config = dict(
    vocab_size=2048,
    activation='swiglu',
    weight_decay=0.018,
    lr_head=0.00972,
)
Each number is 128 + 32 x the weight over its row's rms, rounded and kept within 0 to 255. Layers, rows and columns count from 0. Numbers have three digits each. The size before them is the row's rms in percent of the matrix's.

# layer 10 attention query, 128x128, rms 0.307, rows 35-63,99-127, columns 64-127
084:171166109049184107131158164125120130148180149088098129162124118174155083159125150107124086068119198126175190115092139186137145165195127125085118124141120078152152126154177138131088169177087098
095:128148127139168213139098181102109143133149119172098132146097185095081110112106069129172073115064108116121095126156172123130149086136167129110115111072104173167129152136128153147083153127183134
066:145107074187077101109098114121137164076155180059085138148142100065092121164164157133110105103130126141112120190091152118107160115132098118103152210081133163141099177157171079080135132134123183
102:120094098084090103187109145078130134099109096123133145069147165156088160108125099131114127113136135115138096130092135153149113073080163123194089161111136099132050131109120124149096105080162219
091:134115124125101154155105098103112057087140131091121154143176102102068132121164197164102162145105121176107035140141158085138151137123118134094158128099122130138155173106176184102110144091168166
085:123147122175167169118126132146181108121127149113143128127150165119084100186173137088179125145148168119076134131158164091073111065171196155127093089160190089125127097144095097137076093118062129
096:127139174167138154093117152152148110125127213175094119128150039068145096173118140067144115116158117119125135124141108086152129123165088125154210146098141120175152107130088149107121131150140122
076:026148134095179155130110084138079185105190072126155135112195097151089115184100151118066157129112135163148146105131121189123161136109172111099213126124205134144134135071171164149128087142115172
102:099166173120105118171154064099049190168104116130144185146147112111163096089148181147121138097065155136130145099110127203148156166123105140193108133101125129080116138102167104102148105097159129
101:154130142098086076123119118104094124132109145105136095113123171136140099089135145131146145164150174085122136219128150156137150176164106168141097132095140102121057106160086158067139094175153094
104:129119167102081132084191131198095051184132139154084142170081113127153150133124151108119115147066120182140176091156126083192115144152089106154103147135119103078129116132151077159123138181089104
161:133123140138107094131149057099169104186062126107118101115125163101195116124131167091141152131133111071095139151146127162127163101152097118121119113114183098120090148106151088061150074190102078
082:153083155136167131096112090158130123115154169137134090105036145142127149118134129122149195150182087148170098136118132144103146064097175096136160135140133154145179144096104167113165120125159071
097:137053122114112122166127147170098167009113121161147155151148117147134117143120156177091144165156146131191155121123106098091151130087161102112137119151121110140139170128144081134144134105107168
122:146137118139102115085122084160115123078182159152127090184146086106191148120153098133112137138162122163167175122085152101160142150136136131065164137228147093139149127185124109134118191119167203
118:097119077105177177146139155146115132168151122122177158113113127093172100171100136095117103111104138153083182140121098168135105124137199125129139117151121152104182188115142146134213192173163124
092:103132143102117133138111058070178095152142162180084104137128103109170077123116142132103152165153140110101137119105100121107144131099125102118144067113086126154114095138143128117125119209145152
114:145150162092063090127120109074134141166124096114097160136122189145185100144140108148098075107142112094097107153144147155123151193098122101087099075100157134089083140114144124141137137143132137
118:128168138110153141123071157060099200090155102119117158166148168133108134119184087121121119101154170174174091067167124120134105140051135158056167122128102166142158148127077108161114102139142170
101:203171153133173172093130156164141164074137134130100143159125110140099157082100138114156074114109127142179144122128163070114163090172193139177155099134121060105176096107148177148126105073087083
100:149154101119132039141043076127184108130112102091121142137107133183166118078135051147098084095111099142126148142110127124109129130142115203126107111175126111123133114094170086127158096146123136
099:152111061109169121187138142132141088082160178113093123146155106088129141172123123136126144123170093143136095146125107158182121150139189143099100187128128128099185200179140177090116188178131116
097:168154142128047173155073096157095079122119152090111100084120110116161116178175243094093157140137094187123125141129086155166090136148141149112158180147156094151160189110117109135152115100131129
095:147109128079113133171113155119114149135062114067092170092132114148088176111129109113161133127198171139095127136111127164045137124087146165125106150047144155131142096113088123111148117130124170
097:056061152211090122099178081203089142151150165120134143131063104149179139171112135081128156108131166109104139120147132088168125178119099127104118080136123164112149097134127129146101120124050176
099:105144134125182133163108126194156085083123118146102120152138097100097143153160080168125117137099160122166144132133142109134157100136202103157112172188157112122096128084167144123119141137164140
113:105097139118122115152116087124159169140136113083144150081118107112198097148170145123104090139104103089120112133062171165121125083113091128150081126136234067086124097142154110096148091130067144
087:167155117154134171140098102113153141170063158058122091159123138177145166126151107164119118141155079124116091185157095133128106090175099145090159136173089156140156132069166158143080127172140095
140:132112124198107135120124082147170160114086083103146145138171167142118191095099156126158132170083111126148069121141150132075113132160129129128118116071109146151086064059179111121142103080081161
088:115050123069160129186196128135082063158160149049104100118106101156132080087072169122107140153138177107109175146141105177099127143106091137180073135125127140124094073169080135144102141110127143
082:120117126080119203114108098116104113092157108102213084112188105134102089109135108168120105132087096121154119088103140079149067115148108132131108146132116100087169151103153149191124142082113093
073:167112084170108081079179059093171169128062157101088200119099113077163109127131079110098084091171094105134115176125093150082146121116126115132127158109120176135145150123153082079163133100178156
116:155139084115137181142152195157115097121144116129103139158073085148136139202167145074104163195034148111115124170098084106085142121137120162164119136119121190121149095169140170113090104122149145
086:168120131116168137132202141170130163116121090128115135148104118139081137129175123155157123116190164152179158151073123140120159063123144162130127123055122102135173161109116146152166086093097155
100:122138101136182110123185086149078166152172096089108155098223169159068141126117132151140128143216125136071089134110074077143114103130091085121147122131112153135117109113097139156141140119130137
096:125161124063133152141103085122066113169154134103140038123087190127123208124130110084134115131110134104123167098129111122107167121140071144130141192115181144120075183144144108134103173121088171
085:121096185147157139146136145142152105137136150103146171117135146155062127135076118150172142180186145218161211091131159127154139105085097117104155081091070078148211115090117156113147119088061115
106:132102112174083068130076161175111147162160156125123055170143167115077144148082151105072150082111143130106125138132069058157088084122124145161112110080115153122147179157126109130184076187107131
093:091119108142112112136114176146101126135113084185169182089149122116143138091140104126081094136166132136115156075133095130136202088121140097126153113191092183120192190111130129117150115187087070
097:113097101127129140048088086116122162161122148168091145159134104192170128102108161111134154121153107133102162175151122110087105093048045122151137170161151143159152086146101089122158135132088126
130:139087121121100170182094185165142139127122121106080114114128144108173167123126170184131140089138076059099151180100119094130125097101173132223132137095122073122135123128160111137155113107132117
117:121139179131160090186133136159073115110102192137157126061109093088161118158137133144159099185158131097139140148149079123123096102104134147195069133113129135138141124112152176121204164118158133
103:111166106157105130128163047109095144159177116137131168148141168171135173142136160111135109136106140095153085122105127118079126074180097135113121163166042080115141135099173165143100114095080109
119:131104126136139189140101099078182147151137151115096146166156171106174151153088127118123133117140157156152126134126188130160123071119153088085176104178105118126179148094154102101130140142139113
118:117133114116155142127153075157133088159072116182103050167122153116141207114108157237098118124130139102085127112067189150119110167135147177161153137072128180108131108171114132160152120136122137
114:113166138098110147122135091149141109096087145059114126128167125146106103138142160148133131165147128119081134113126111142189098086158219115137147136095124099089090151096151127133130075207161073
113:171109121117098157103127124133154079104127110184176137050095121131114093137127158130166121149090144099131105134074142166127128111140137154075116093134099143123191156083069139120163167128118068
117:101191105153163138147085102130126114172114140127057135146149127114122156111173104092102150138153118149174132123096129111133095096090198072133134155111055146158133048109124122124159152129158105
118:169119135093109080143200133140101124150200166117157089168158086112162054146094164063126104117158166148127118117129116101118171088163121044115129139173132111136171127109137135141112101176182114
101:103138129117136127090173101085128165107166085071085205082115109152126132091099104082140090169146148174199136130124092133164160124107051128165071081104115089163088192108103157107137158135181151
114:152129118154133157128072132075140142130123099069151121168098097146133138131127081078132141083104139148193148070112133137181132093114167066086188091167143147200108151170082174134108079125103145
103:106092072110130139164094129158121185177170113130090086095148146095060116097139147149076125139163110111179053149094147146145179071176167125059135110101141155095114124097143143118090097081134068
105:099108122135153152092064147058110120173116063136129094140143122080116129116181111067162123119103197151120105127105120155135136131118172171172145097132085127067149139170126211082124127135112202
105:108102142149164107119215113048166107132052156116155141146137099131083121123053142130134193166121094178188128150147089158148177162126151136115181180123131153085062109076058162122126145163114122
114:164138125121132123124154115082159185116140151147126161100137069110087095150047102105105088191145099143114163160105159109109160145083160101139120126145060183091157138139087091124158110118090139
133:111163170132144161132141107067158175100149128055119157072125112140090155105099077070117135122125181115142177087119119121125179133163120080132171138163100142164093118135098198127118188134123112
119:111164189175179131179146142125140142158127117133109167113126156173094161135103099115132107155185139147210149108145080118104140131122156097132160087109051164113142189130103097133142169196174116
098:172184090161089055170138156080133112117172057189115094123177092170159085137176152112118082106149179088171175045152141104110138145131116071086153155118127102129159084143169125161082097135135155
# layer 10 attention key, 64x128, rms 0.29, rows 35-63, columns 64-127
087:107150108097122089169146157174088125099193109163140133137118162124120163164155095101137066114103108131090128201092130132125093107136155141140097137125160179157190135091107123120141120083128128
096:132182144108111083158172132140122045132158121091151115084112171146115115103144098104124101142103159076072087144158164180118159066161146049111099169149133109114105140098131117085102120137095133
105:148165185116105091110147160115154114157070200136108136125191076165137144132198085123124127083105166128091138135140098104126146155090170140094073181084102152154093208138153111109148104157155101
099:167167142123143169116133123152118159132165101148156111141151140145106105163129138184136188138131134136128087162095141148175073160165106103117130104097129095132203142112117097164169090152177094
097:102151176172103107126150168130054148154093168102134085142093133135170168110161071120115130108186153119141174122135206064098134143101206138107124162132063133120098121147150136120183154133128105
099:133120098099183074175152133109129171126100114171124158105069138122121114137143157140087083149117098156168117132045115154167158169164087059183141119126119120088148104129141114187187127074134179
101:119092140147197108118118110105082164100174065087118134090107151153116126135125109156091115151153127136173094096140064152155158120158104121143146047160146124142163114135152155078193053156114131
131:118100117113167127189133148111085140130197091099174123083138191086098151111087150110142160134146115176179118093088150144181093109156112095176170095191161160111152105106097133174101131099064176
107:097129118132139131054120140131155157136158198077163170129127140140139109085090126177081074124092117125096118154198166155133107142104129092137113166094147148139079163158118132106153129143144108
087:180119114160066123118162115136082162125135151138074140148133110179124127091104141130137106108100057083208093100129204092143081143136135101176084016130157079178070106124097144166119135144123174
108:210121167198135133171055141096104131129112186152087028183099131096089170098094171120153146137089190117108116158172131129145136116149071109128124150138141193104114099156141087145130059139163175
107:159147129188158127158157085116158072136100089164174120096175082131093131140143136117116152124138145154083106097118188108117078108195114153105164136114117162129078169118118111116131170146135069
096:155153107120122148120164165084199156103147175123165100121187053131121118112124140179148115144187135129138157129136168097196129139167172122121104081105147066136127101105117166180109144155101131
092:117098103102096133115142079112139159139135173138143146108135126145084141111113080150139101126142107155141100127170167143135133116126147085108099136153174126090134089144152123046156144103177142
101:132196100115159149165190114128122157147159128166175128147133170132144112130084142118103180104062133097134177134157145133159191146133094170118133172134131125150109147118173137158126124157199107
103:131147109101192163108081108163113129136200117087139100106080112139097115119112126068105134120157111166180131119101133096167107093126100124122096129088146155095156131161148157109129072140122161
110:133139109171120086177106159101088130106154133112170127148061146049136130065109160177144106098168143133106157156117141144155163140111122147111147081122085094169124083145110154157123121071185124
104:069120106065165153099147135117120187144151127123096113113144191156092076104112153004161173150127135129133148078160129188102088132158052163153096100141093090159165107140121122134083133125056075
093:107058144082139177103169098124130129092135080179132090148158117153130085196089063196136081136128146134073171109108102119158129141157133132157123119160136109111141151126149113167067070142210122
087:109099076117157114122077142094109065153108131172132134176122174144160116146140139084096148122144120078115176121078089140121102172164125113108134073111115105206226054178082160125132075110123153
098:199125212157181117082150211099143129113077096096146141173126089143154175119132153168119137089103130122181093131185105137097181129129105150137149119106122157098158085207140120105157107135076149
107:074180128109159140123131161131079170128160077100123223100138133177131093164114125114159154193157153128174164105136124126117134166139083158138152131139105176184115117146128087094127137100198159
087:113084107076087155080106120078126166167119091073119153172130154109141115126179135135115070125100084111109161106179135137175168171157143136099125137133142177103176124152094145184134082130121112
092:136175104151142147141123157046098220103173078153143083120139109091169101092127149179048136131119110104189070127144123101136161095163116116114101164165156124111137131097159082157100103100125081
098:095146137168157093097100128072090086109167159145097051128147155073145099110167119100145167193097075150158099171097138111108103147083122158184112136136115077175107141132132188109112139128090118
103:121105128151120091102139105056113106170106187117143115144121087159165108171154126129108149049068146097070096052134117143149073116148119102109122117097104156141103138098185145134123113092153115
110:113093122073178094122124068156127110138177127062183138124132184088116090115119130160147137162129160092162104119110160143116155192123159148143135077179190087101117149107095081168111127152139159
100:131152125154133132150204099077183156142133148120064141150103068103163090169155139144106140070124107145091149121138116145160108134103174189091127142106170167088116082142091114155120112119117136
100:138153062102133116188138155104106186080155107123126156115121173203145112084158124110159103152178173176159158092118130105107162124151116146181078120134136157143134036129129074130134163100153190
# layer 10 attention value, 64x128, rms 0.246, rows 0-42, columns 64-127
110:084052154165140166156042107095150114135128114124100124131164117163079135092117121087075116175094117087107107174144160100107118126102125113151152132133197092102151122141170171139093178097162110
102:134183093118141121100161121130145082110128128086166125151071089124132161122117065173116082115151093108113098105189178114167114113152114130093108143121126167115125128128146101074090098114116112
085:154138096092166138114110107154072087186044141128179145179171178143149184130142152158191142111125145143153128057129125117061124159131171107118193125148173151109153135114140176131140120126094139
096:134145089157071141169104128140108101113146117161131098190078165094115168105132129136154093127181126141133095173150133116096188148116110126139188093109114122118108104188144185144211098180139145
114:117129050165116118107186154114121139160150138136111171120125153151166126070088191131145133135077132145147130130093128121113174149117165136196075120111114084128055076149134144142147101172100083
096:049083142121100156130132121138123094185155122112116036094120171085067184098100164128080118120078141119146141152186091094135092125200113149146129139092100122134087205086117085182135176190114137
102:148152114103091135124122129169174116114074135140141156120141146060104116124137177157087136185154134173145160167090113090141124199129135132180110122148130185176145106174104121121141125100106089
100:075106170166095157168162133057086152107187140126119126115143163096127120089133098161166082079129164061142135076109183105105156154147144042176112150164120161160113124169136165120111097203139128
101:128121142113138183108116140095080095110161129148115137139185166154102168121111143139078089111049157146127128148189181185112199101106155100165104086119101122143131119107146084185127129148103108
091:115163169170157120148124118134126118100150175155162129144071131158119168114109136103135126071091141100130146056128109187139124147143089140116050142113230152149146165081068098118106115185073142
097:131087041097181095121081119168144055129163121101110075122099155144073150139103165155163109101207154127131112104121077153130183127173134203122181155098146141121180158192122111096156161092110161
100:055114098125137121130114169099119144089135064112152150126160095121129182140173092123086123096172062094116134141189124128096154140168151087091092083118050148076109181150129150111099161151149131
092:097085168123130168163099174162084123111143101160152195163161209058092095061114110106164086135107172137140160120142101160125104161045157149111132096100161147210153103116103133185099148155145119
098:138173085086139129149098072091115130099141108132157156142038100190108112116083112099076102093143085136121147130115137171147160131162078119119118138103111122137148122038126170137128139147123155
117:183162183114096160095173147109144131152150076141152162148161048100167084055118119163165198073125153148120149150095113120122123129162129115143076043113166107088099152190095111101105160069143133
101:133147127147122081114143155190161152148099169040107134152151149163094158142127148117101196141159101175125073114109195138184108123086136159160135116111088103124118091114130093138138105145141118
105:127173097195132137122203118083145149129136115148086098132146153156123070137133203192123118100080155107126125185086113136120164129102112072083106111122153151137125089198105125122150144130178155
094:112092147107126145085098163154100093130183167122169044127110066151120092157137121131086161149148158072197173131182150196148120127143144116131124098126175126126095174111197118162134102153120156
107:104144154070159116098122193131135160086118092064121128078113154147119108167109158143077159061160047130130158146113135153116116154160139128107147160118139105135159143120071142114159154162152099
110:152180139144149090141114145122135123149179091078118104107123157219111169171107065144109075135117084117151159145111060087115164154131110175078146187148151145147205129114108101109178119176097155
107:111154093135130103093096168131070150142153121132156168162166123122088129174201132126151223101150149124112130177127171085141145111149088202206159130140055114084104155097068149103118117107138109
089:093108086117136101087122164136116161162111108132135065127183097093151194155121166061069130143116103083106117103136098134122168157099121061161107144129122113076156100079168101122138134131156137
089:132120157166114164158130132139126167098125129100106109139115089106135092217155121170124126117132115178080098099095071096091126119119174177169104118143097201150118123170141160163084066125079104
091:066054135095154142133148174189174118156141108128113116107126142114187160069112127115131136098134113119174125066126120130125072084130115069063118151144110088084134146138172133135175145095147134
103:098100069177092103132138158154130114087115128107058163162164087067115119138148154082147106117141093098157187126175145093110167084118129153178172191106171075110081112140105110139150140093132119
090:133140075130087191101119158161098127115096155116081067147123172149166121123147185148231193126123142188131165125087170119144152151127186102106125107123167131142123098116113098190106125105125120
094:100102159103125150158150113099144123087105142153152120144100106156100102136105039154154071117051092164147147092151117135126109185108141157099101116153136149126145120098169043170190132074182129
109:091138125133116102042096186156098111086113110108073125123142140109143151170136167129168124124168131183115127111155168119113151113110140171183145147159162117169123123198086164053127113096149129
104:101180113093154117104118145092082136118155136132156121105157151144164184093091163142114134131145186099109128115110149072162110090163104149126108166154158126100128166121110157100158110166141168
105:154200140137094110071117155212124114122186061146159146085109135139125113144118191137127156134162144154087123124117154078127096159117133126153132161132113102118102127159105068126190037126116096
107:092116141128169084156159062173078084086095138080129138140147142134157134124129138105120122106093140111116079104110099158090110096086140106170159106110187119090148158147145171056165086178169127
113:046104184129109095111098125155146174215112169176074174138186174145122140132122180109131187164117113135121161178140130144139140165137092080110107129115168149145151148145135068166158066123105107
089:166179136090131157089092162132148089076036128134114148078192179149114150114075136066094159174098106129092111157120174105113083137142119144116186157201158100173119126094101158109131111158128117
095:080139170154109176141077156064144114159113124098152105179152113125098143135170090106125117140138095089125146149122148130097166100119111119075095104047072193070084138139176116137102088113146180
108:119163139170191114099157096157142133109168096168092140188190097120144096079136082118187086152088069120116093079114082139120070154126124117141124152112119146142146102132131120075071114160149098
101:136147144117104153174145067184204124128125104084175090103134138193079101168103100070113099161144103114136100103146099139125151155053189133172156151130125141087118129129158156125099151120165154
110:094074137110111132117122052091177097114132120155147135122151166168122129105137085147142147136073136159141067149088134110096168160147112092119134138129055186168154131088152090168162104156165147
090:145090109116161125127078146129128109135186120121127062127165234110187101101159120099162091096117141098138164142109126138071119130128118164125161135100143109095149122057189109140099111093142147
099:141094162122146149094075062108131151105113118097092152090112063157149141128105153130134160116136161150065112120142155091140175082071138155162162172152145135151145146099123049117144049158152166
108:145166110163128110139071130132120116136125154144128217137115129119111158099097142131125109117107121186145130105150135022164106118138102163158093098149140152130157105158152178135094093172110158
093:092074128123125195091137187104100142164169110116152126132168025143172105106106157129158180108151166127098169147119086193136084127147113088148134126094168069152177142117130147091094174153102083
106:151121091161092163088124160146142171111135178149081113181128142148101138138125146089109118165088085176177082093143159134157184091167126111119222149100069123065082118177118137145104068094129122
098:154109131083148097148121101132085158091119128127162107143089143148145184083169076163094132159103122157182121157129152136167177137182070193096145157182102172103161106075135124072130066188127108
# layer 10 attention output (transposed), 128x128, rms 0.257, rows 0-41,64-105, columns 64-127
110:146182101053149151126097139177117104130137171146127163158109115046106116143157074181138139138119171160136048109130143108143158128173144078062120163141153177170127110132113151125062103027159120
110:169156158077158129151132108100124101165177154117179112114142231113138120089170079118098093149125110112147097167193132071118180149088167102162061146116144125085152135109142135148134115149145107
095:134130189112038088105113105121115145115065057185077050156205124145076147129126195100146160169139204122140109118085110125143115168102181129136131098099111102123116139069136134142094109129156166
093:154110110075151120133164100115090132062097143143119154153104097118147156169120131116117113152158171120128061147053065089112173061139133184146126084154084159144137115165156127097147119137126167
122:131095096214047169129122119092163117107154130141141119091121100086143149155077068149172115154136086125164108108122059107129120070070137120120159106122092126174103139108115135073150139161173159
105:159110090098142136098036159111103140067113128146146122137083097093106128087100135151153137123138158073111090133151128115151145050169128159128197127100097139119067109093088153106147160167120109
114:176158128196053102208144169121108085125081111120107138120171113069133140095141168130086116166137124153141126095124106150128127134181109107136212049121117136111145154146107152099084185118147171
100:119114106021179084153107114112123212165103087123164121107140094122115171104075110162135160150158153118129116151133085147122120097108151135110138118106136143104066095156083120061057107112095144
102:099113144115120143102112166122065099108108102133129138076122087140135133075158151162164082134122105164115125122166140067121147182137089195041108188101082156132194139068180077105115133109156107
102:104063102108194114162120175122122091132174170114114129115140114168081121091105106160108054113127154081133189159140139144153160208117084144128156195063227116160168150091125174107111085094128145
100:149100158049165151148076085072142150084111128103184095161148129124066139133142130124181117094137140179162174163091093137113105093151081168131130127129176103159092100147113164120144168140117125
099:100088122126163128156093125137121101112142099133140126140130104077177133157176110096066151152148148136104118132124176123044153126115136146094124187162122127113167084095164164059171182127170106
092:065119087155205115136103159089066152127110120090108126082113045110116140087106147141077119190100106179078133098133082111206147127146130118143163164105120139140130050104120125141167135111091112
095:135089124021137157147098100143131076153124120091110148110137111175128170107101146130195097149073121140097191117165160174149146142152082134166177152143088114128197188110093114131118097162127084
119:085202089229035106147115148150100147119167146139169143108155144106104110086114083124117134119120179137100145080167137112116173126116137047096146135139120082092009149143085077166131111129154079
106:101104108213176129174137131187097084103133179121146077114087165080137118144144092123111131128191138100179137135131089121131140097070095157128071123153067118112152115149133143100124178175176161
099:070118120204139178117181135120123164188161159125114157096125152110166106088091157147103127127158161171161165111103133136158108115139106069090091150141056106093051100113148138139103121134095094
085:110145137093138123145077092090103122163103200172071113171207161107068115133097108132174107114155149152134173104080147144126109115149144157096142122073110134132131090133158102127178083163068108
111:184132183072083138116104103154175135120057150163110114119147119151159147170091139129144199068203122141074175179137169108148150122137081169140165089163126096124174141114134111086153127126148086
112:088066154064243080152178156097145123175144092095183130138104106160090142115103105085157133098137155090113178110116110148137132156120104132128118138136157116109160097096095136162178200173109106
115:128112113145172115099162123124159112126148136077120157078141146119150162176156133153080168119137163111122114146210166112078129094096124111150078153151139109109042180112144098090198171152162150
094:062147098115105150152119121116113103147134146122167157176145107161108134108140104163146104143099132062156116155126051103190094145142125104140083151126098164063111089120164140114099166147112150
090:129182138146157168110184096138120129153136108125156129181144052137182187162141142146100080120206120133129114121150125107133105104154160126107117121096101143144145064109149114125084116097122134
097:161126113076157162077106126174179114142160161131127046150172139108113095074124106080132088142142115124135114148133148128087123113083101129149114129157096131163171085144134066117101119082107067
111:115125105189113089125131119129092087101138115147074126154128119068096192198154088193129160077126109216144099170134164111126123082134130119131139091155202126177155155121160143111150184096132156
103:130114109199050094108152161131083111112102144181090140147100135128099164109094080146151149124143083170103126143132068165099089110191175108118155140103068176118144114123141078122143187112113097
101:048120073168062133132172141163115132135086114122106166126178091118103108120154093130140045153147142123107138108127149104130086145179125128131090080141173115109227098071133162116128134130067163
106:111143114132064090161125106185193140089149138144095121137083104079085134168135139137155169099199138169159152133118154069161130068097157131140118107123131113119062137146089099058141200134161151
113:143098139129179113077075165141111152165131107198119115081164210141114148046137168109112180138129116110182139129188129121159109159106125166152080152106118072113141104147096094090149126187127126
114:115085124208072103117134075140158104118093195149121163151144156092050144119153112088121074075157136153145137116113103091165115111108082145158119108163122124172049087137109094135188171208063087
118:152140184068179130113178104173101086054137109134120069147084121078106127076154118165126107138167196105155102166114172110145170098148168164140122121142147096157192188177091117123134105047123118
105:137076104232138131119130107157144100171143134148073091127130142108143140094126118132153110111109099168107144142158126156129121092144129142178087161145087152126161157135196110091176108146128146
093:129145163080190117135154101163128071093151125120088119177119093168123144172082158098147172122145107189127145136170133042174158141118106125246107109133100159144091170171156108125128139074149132
106:113126085163097124116135129121117148118129025140127121110103168194137110152124147096116112156106089110111056107148100128099179113139157117133077182144104190138155145133142144104126147126116126
091:156150074088130153135179117086137143151164077098124118123143102158124109105127062160117154127109141115143100138110152106156111180112190063058146075134112142118164166145181180153122149082142114
114:148153158083089184156164086159180161136113168137116126149062102137093119141175137156106077167105110133115084154146138116110098158135151140099148132080144129139113079095069221102095121083124096
115:157165150089046118129191132110120168134139067111126108140110115130104117128129154141153038143109161175113125126129110127119144141173092093183097104118149107143135120157158135109082082126097181
096:146124092097148146140095139093152098123115141111121108154096120134154099042123120093114118093092143125137160138103108129151091083165071074071160106110130163164182138137140121120050129123070113
105:157107195015110119080159081174117165104122138139116097184137128159151178095142166142105153093147173102125151168111116130135128130105124179202172095162099111122110162143133107149131075173126104
117:144151097140158092167124134066136091164127136096133154097094155057178143138140107183142073158142093137122096167113044149151100118141140123170152125133131125136122140121134128080109163157099149
099:114082150075009089126129163132083127132122175110169145136164061134123121102156159133135140092109173106140151095127158170122117136178054174117191123090129165133165108081164066136137049061112118
112:131131134207084155162195122105183167105142163113152190141102130095121107174146135161144169138161120095162085137110159135147125126121159099184200086120107151078080079150156172118091114154152116
107:116072123223090156143144091178109072137123135093167088113123156184160130130156132142129099130200096120113128127146092139071139084071127109171147113155111120112132147147162129091167141184200148
098:105077156132150127094096094123075118167110164153118172114168122166109131182106147093115121086104141169133116093091192134099066147175112120161207112154161165185105118154155085120108124133114127
097:080138097111127177063139136125147084107074160123171212126111137086160154132096101163106089152102077192115122145158149114119109057070144114151086101134167116130174112159176065152139142164106141
096:156118132150161107159054180089136147171138176135135152135110106212129086094118100210126168203160122135131134114170139170163093158175111091144151140136140167154130135130182144115097130116109128
094:115140140100180099130168099070111134145135119124121132130121136132092173127143146145134117160107160115111101136070143170135102180208142100140167097105174159069093134155117161147131135081084105
082:085131158176081157149167076126144136108144091191103177114121163139111057153156131060077129131076085150125073130098141165161108182118096142162033125139134130162094130166131121107129053102122154
091:085054102109154174065167074131167145101115085139147128109135128146117107162134133102146141046180092099157112133130205109143093149071124176103081144059100124123129134091155102125131130122138111
106:190164116239108131090122141128154077112122107137119083114073148068141070139152120086150128134074136098163114133156183100147147130119165125128133152077141170127145180129180145127157120101144156
101:101152085162095143175192056117138159137115126137111116131102092136115165094041080197165138126119125104132130102148101091167105095126143052160153119094136106070076149127106137106138119132060161
095:097136092131155094112093080127120160081067142158086147116112112043202105130140091102097142159148060129101079135161116133175112139169106124111151134150053143068184115154083047137145169133106112
098:124129134035109121130087176116151078129141104153133138093117143139177132139097183151071128082224102108143108146149153125139146128096156120100105088189100111094126155120119115203121148182158162
101:123120180065068086052139162178104137159095107104084091113143171165133136111118166163166126034081149095189106130183134155119160148163084100160082111098116145135115097118086123148099079051124117
104:122086139119122113144158109110135096107128135148099109144183212124092100134130128177135080116166138102156084111121153178121154114065107097057104126128167122113139148106170106085156113128110146
105:082159118085105139105180144173097175125207187142161144106154089150129115128117169136117125112167137119071116123135117155109140108190154115091086144157153131110136071097133163118128123086090120
099:178035123069101136146065167102149124136069075136103080121142130168158170062113207107137161170114101112149162143137103155157119148148096210103118130114134160101207097070118141142112151053096147
097:133172174191167098095166139087201125147151114118148185109103129143154104143088054092092098169087117141077127100081115142090108117134112102159156068133153132135113128148110181142099116165099112
100:168161151168138134094080180155148119106147167155135092203065156155130120163137103112169175140236134128145108144073164136123108088143104168110120095194099168120079148178141174129116096083196158
099:101099116103139151171135092155155136078089088108176183113176083122133153056161177133159111089129142152109129142173113116185149109112079157102126106152133115171104102141119158131127160079160081
091:069161103090093092130163148155157133132098135166114122079071136104080115105180088143072098174071118125139069058093140099142078172086062089140102124146117170161115089134087146126152124142114156
093:150136099180135097108134114140106144106089120095160098129156115153107148156159174157158117088149104162168119090100182098096115115094179080180139113140097117180126107109184182132091097134153126
095:145165123064166205163118148123144141135055063118171122112101117186126125082119098178120125134120074128081141101105128104154121116106105133161121146136091088170107123104148124165135077072130123
095:155080151030146108151114121171137203070121153138096092110111173109108129111161127051142119112184124162102110117119170098111107126153152159101151102110114132195112105151076107129111128072106074
094:134122115143163172102107107104105102152073124071110155097166188115126137116068122065103118139081119164182058140177149178131127147069087159085198147135126113129089192160070133128168126125143121
091:099074141108111118138090116136110193096104108131135139102101153151108143141101181094180174173071179123144146150134140128116141152147146167091114124158143163143103161099125162120182107177166138
092:112156119126151148141071170108114203093134100138171130099091107137127085100125178062124119158106107061150081063139133111097138082132157153131145184113106115151043102103094070129092083115161066
092:129097128094143126151083140135159154170159156103187081104082105128130148067145096094137100134123086143153111085149103131208086045086143113139165140139106097103160134130091118161068150211122072
092:163100141125113148141143091114182106082096125082164115136110133105134159178067089092152152096089105163137217136109150106149089116157095093138145162130167162112116188152123102125140113174167088
093:190085122102191164099104151121134131145147115110153145084132121139132155170115134109120137079109130130115127160077090153109157113108105075080097150175132122123144159107158133095155146081133089
091:120145074123030142136181149175115146132136085154136096141138059115136150181154146167118132142147145122097131135100114139097173101140160154093185108172099142161131095079110131148112119079126113
081:138188167114130099155133139097091115104130143113118055123177139079172186161138068165076114123202154118108083141159085135118196127142115155071110144092143122129127181133159106134070089112138144
090:084180056171095167080137133099078118122106134181132119187195134160134115140147185106173140113137147150148108085149138139128090164110131169087088165105127174151083036112141096134125135166123106
102:148131071189150110134107100107158078112099114124127138156149140100167077136153087182118122097105117160154155092135110113206094184094082123131114070124088079143135147112118143137125208183103116
097:144157117131114163143085135102155169162123131131110145167149178121167157102212119151149058161173102137097137134151106155146097079127150149119093201149136115100138114089138162083098147133051150
093:167142191090138123061074129149127099125129148101123156112178096132121116110102182154150140075135104111156127106149130112175098154116121122047080124114126102125108086125125184153111095192130096
111:097103104065162104089074129125134089098164133109151149142133144076146169169184099120102129144120147156123172088146114095100148157119113180129148114072127146146133116130154071148095149165072173
091:132088101134105090148145118131112147143127090177186131120149165195101111141151168102149137087181124137111087136043043120123126077177140102137114100160096121169139119168180102149149132123126121
093:099097114172059100097089119122136130135143219155091096081106145123118162155171144115099182097083118130161132131119156138113068139123205166135134117096137113134142139067120112101193147104129104
090:134089114191080090124170160123150141155121117165119159108174106149132153175141121206130099223124155119157115135114112121153099094117147141118145118117106122090177037086121159127135122134096149
105:121114050121094145119108137109151083172136180101118118088087125122138087138115158061114155103091085123083145101137105113070116122158156080122157204107134135082104152086113123116125146144143129
097:125147167141165127106148112151076143146078140136115130154151087222169099081070212040120124152103128114098132105134146157107142126141142108168077159101108168125161151145075100117142091143134159
087:120202079158218169087097113149137134156138132102141127075075202095192194098130128143111096190135153138085146103128114142138101111127119217063100097158133120141113112123100146134119142090110146
095:089171111168119083087096157164128122124140124134132159076165056163179117127101075126117143103092117116093172142160125156101130080043099171105165200131131183193193122084071132140094131148128106